Part of a small language model's weights.
Size: width 192, 4 heads of 32, vocabulary 512.
Architecture: rotary positions, no biases in attention or MLP, untied embeddings, some layers without attention, gated attention, value embeddings, an embedding shortcut, capped logits.
Each number is 128 + 32 x the weight over the matrix's rms, rounded and kept within 0 to 255. Layers, rows and columns count from 0. Numbers have three digits each.

# layer 7 attention output (transposed), 128x192, rms 0.31, rows 92-95, columns 144-191
165111091159156165097168131131082120119164180088117121024171154142125123108094105121136139184124160183141100081116163163117095215126129107160132
129091105113144134085065136109177093113164130097119097097161162161100090114111239093084181142124130131062126148132092164100107068180061151087136
124080137120155093122123107058120153092138136157117123169120129074133110134150151135157153110113107140118124130033183093107118143113149133096115
123120151098069107153156090074109122173175095120142134138100177162083142176176199117176105142159098096165154147115143119135121053157117098176156
# layer 7 attention value, 128x192, rms 0.271, rows 93-95, columns 144-191
158139118153125138140089181146144145144091140166125117112110154117131146118175149156119116123125153098149094174108128155165162101138132156137187
069159120145090129133153115123106100125165112099152150094141078116154186134095108120110160133114190124118140126193138078137158151081117100114136
113142121155175122164070178152103115133103143138130114154134133063149145118148151170111138120140154116072110173082143165122113085144064124135194
# layer 7 attention query, 128x192, rms 0.226, rows 96-120, columns 144-191
136103066101098205137151134099177168180107081135143145129173072093131152145140182120147154119169149121146161182137122109133121134186165155142140
182150085114093151139108133124147108137144117120085108144113146104067174139076136218161134167162078133122094105117155058108118141169036106070148
135093123148180158074155167137109156178069148118129133076148112121112128117118120126133122137120144078140174159141087103144099079160147131080137
154174128112125083140155153151139134156192072129094139128106144073136106154075149153171158138094110114111124133182108107095159137170088151114123
180123115100140124170184093120155126120117109116111124095136146157084106144102093170161159113108129107091158115158082136129141176189120159109148
122196175097114171190116117067093055166179132127086104128119149077098102122172142105075197145068066122158114122142148149114158130181112129106126
113105129169107150132027149091120170143169128139195126118147121111098094145139106103151126130144150140161103054136144128138113072153160129209137
135131173123151146211141177147140121103220145140105142096169100149160135128079091124187123058110137106128125088144101175117122176168176106141133
191093164139113103116210111147191056125133116092115144103124106154147126140116129133171159121098079169099108117125098144126098217171168122132100
173169116082068061148088145140138083108097116089076076132074158111135124123182154181068116128163061161143112113070175096235147068152118104118176
140100134129061173194133148090158051186134097153117148147155121112170053107105139123193139138103119104150133136127050119151118187173143086135116
128137152112087125099147154105187107104108141037087107082117120165150161125058114189120081140126119105094141148093132098146138142166149139088127
121129100142149175174116129089101128148202067158098074202125163125088090137170124150151118117153094120155120124120142083158118095147138092123123
083116158134146090130138100156147128091174107115108131099179089131125140116142116222179099098117124096176086140190135101025092117194146136111145
197083114172064121122157172088173142139137143135138100080119156110034127110098103171129114131078140124182107130116125146161160088079105111162112
145109169150098157086112120097172123096114088117123124120132097113145135146090115052115140106128158153133153112155123098142132131150169137140077
101125158120071135079140088195112153091088095116064118150088154114191199125109047166163163136114093129107073120149164115172103131132116086142176
151181104137154164120121143088106163176079153107149092114107202142097089087149153070148090159195124102149141049145108133067154135082144120103097
162158152148151203143108148087113156130153089139168109105171104128098140108152096179191094067124074117124159057183119105137129142148124091130106
170175089093154120147088079141115117149171162153110119045139151123149093112159134121135176130063148155119168095131097166113144131087162124082102
074148175131144078164091138137144137157175120158114132112149122147179134028161181066085156094122146113104131130105199090161155114126182129104161
145139150153084136138180100109100176169063164181138089088146158074106182099124067124165159175205086107098190106107195119209139146103162100160136
116150110095152116161114112114155130095116209154128098102139110083182115102153182112151114151099084177118156143124160125229175137104091164157077
153154178126067085134136122109154161166036127137115137152151136139175087115160116147169124138147075126122134059147138118124174097176104117121160
091148099144162162084154055173174145156145168142156124127136129134124132161137138138113134172205093202116104131144141157139139140107156202117152
# layer 7 attention key, 128x192, rms 0.23, rows 96-120, columns 144-191
045105095122099193136100090134146140118117124110154105100113116160079138103157119098115099127143129119200194161129100137114128097108105139174108
123138067127093105101098125150133124133143082112154136162131114122165092094080147079130123122131153098162114164126115169137097131131151169102131
071115103032047083104128022150120116104070151137108190131137106111104084113101152152134090159078105075153161041174203133177107179089118098112107
139137143089135131124122155124084112176157128138070147139155111094139109126131110120101178139135099130128085177141124148149107148118134164131156
175114121112105151140096132115107139183156136144129138105117123097139126122104158108118122131128139104149092146113144155110140166125132142170123
184099102121155180151133175216144147117108127192053121139095134093213155159134097085144123172150111178168135132163149058161101132119090105150152
138176122138138091091131093147089115137108145135098096029150111196092149083094173166116086052153183126124106127124097172142136094128126124051139
138138103098170135140081127118124103171154098129131098140114130116145110121166148072123149186155068114160109156161099151174149133134150144147153
105139078115153096128075113129112117086126146136070128164150085076149148203071172087162097193150101088187198110140061125107128120171077159093126
133142164106100103154054091120140103144092180102141062078129177148130201148113108125128144184138061135119118152084127105149173124150173174118149
078141174155089148152091165158124178134110077193154167168167054082200139133122119129110131176142149106087173128115057102150122088215085151163147
102087149110094157098094146190108079150158174130131072166144153117101162090191073117129152236113130120065145088122110113149153154098109157066159
154119135132115162115176123099099127131175147138107148136126118179124110104152094149115105124127146172143111119133115159110130132142157114085130
069097085111088135157121150179165146162101149158179087116097197118178143163128157141155094134095088074135077133198138159117148114166116074057122
139123155143129127132137104136119074149135134072113113184138128156146159157117099070140121158116112108119101121139097139083100129094157117106130
087141093122021142177106126121172129067115118083125162128130066116166098179135172088118126108144122068105200134110034157155127186145183155100090
095191087131139177124135174125044119064107113168145134155094174109159101159192152123140116089102054187142165121127135181098203137109190079117117
105152080164160135175099106147153191093159161166170158209055071087036093110134079136107095190072177115154068113108091161098127152157139104164093
132056077150159176107130140135189153079102176132181103126108156141147132108112110129138160150101137145130077087093139108196128116151112148143113
164082184174152115089180099189090131172128092106149128103196160151103123163111134211109092087123144144130129084172108128085091153139119104191169
093071150111118132113045138135130146130123127097065173131092143102137061053123143141181125109129102131153135096122095130160176078136175120122179
146121145114160170118073103068144175108188155173190096116171153142107179126099220128153149101128140076158098169149159125165111153175219091118071
127123063061107132202167120123154101101133073172167141103200175228126123090187007060179139150160149105093176191123114153133125094129178099202049
177127140084134119082090129144192156154148156134119097112126146088132115145167127120127176133143142158177097124108133114131134191068122127129186
128119044143127105125125100182060159146123143176099065097097042120135089122135182119137132106125179106132135138162174056118156106153117151125154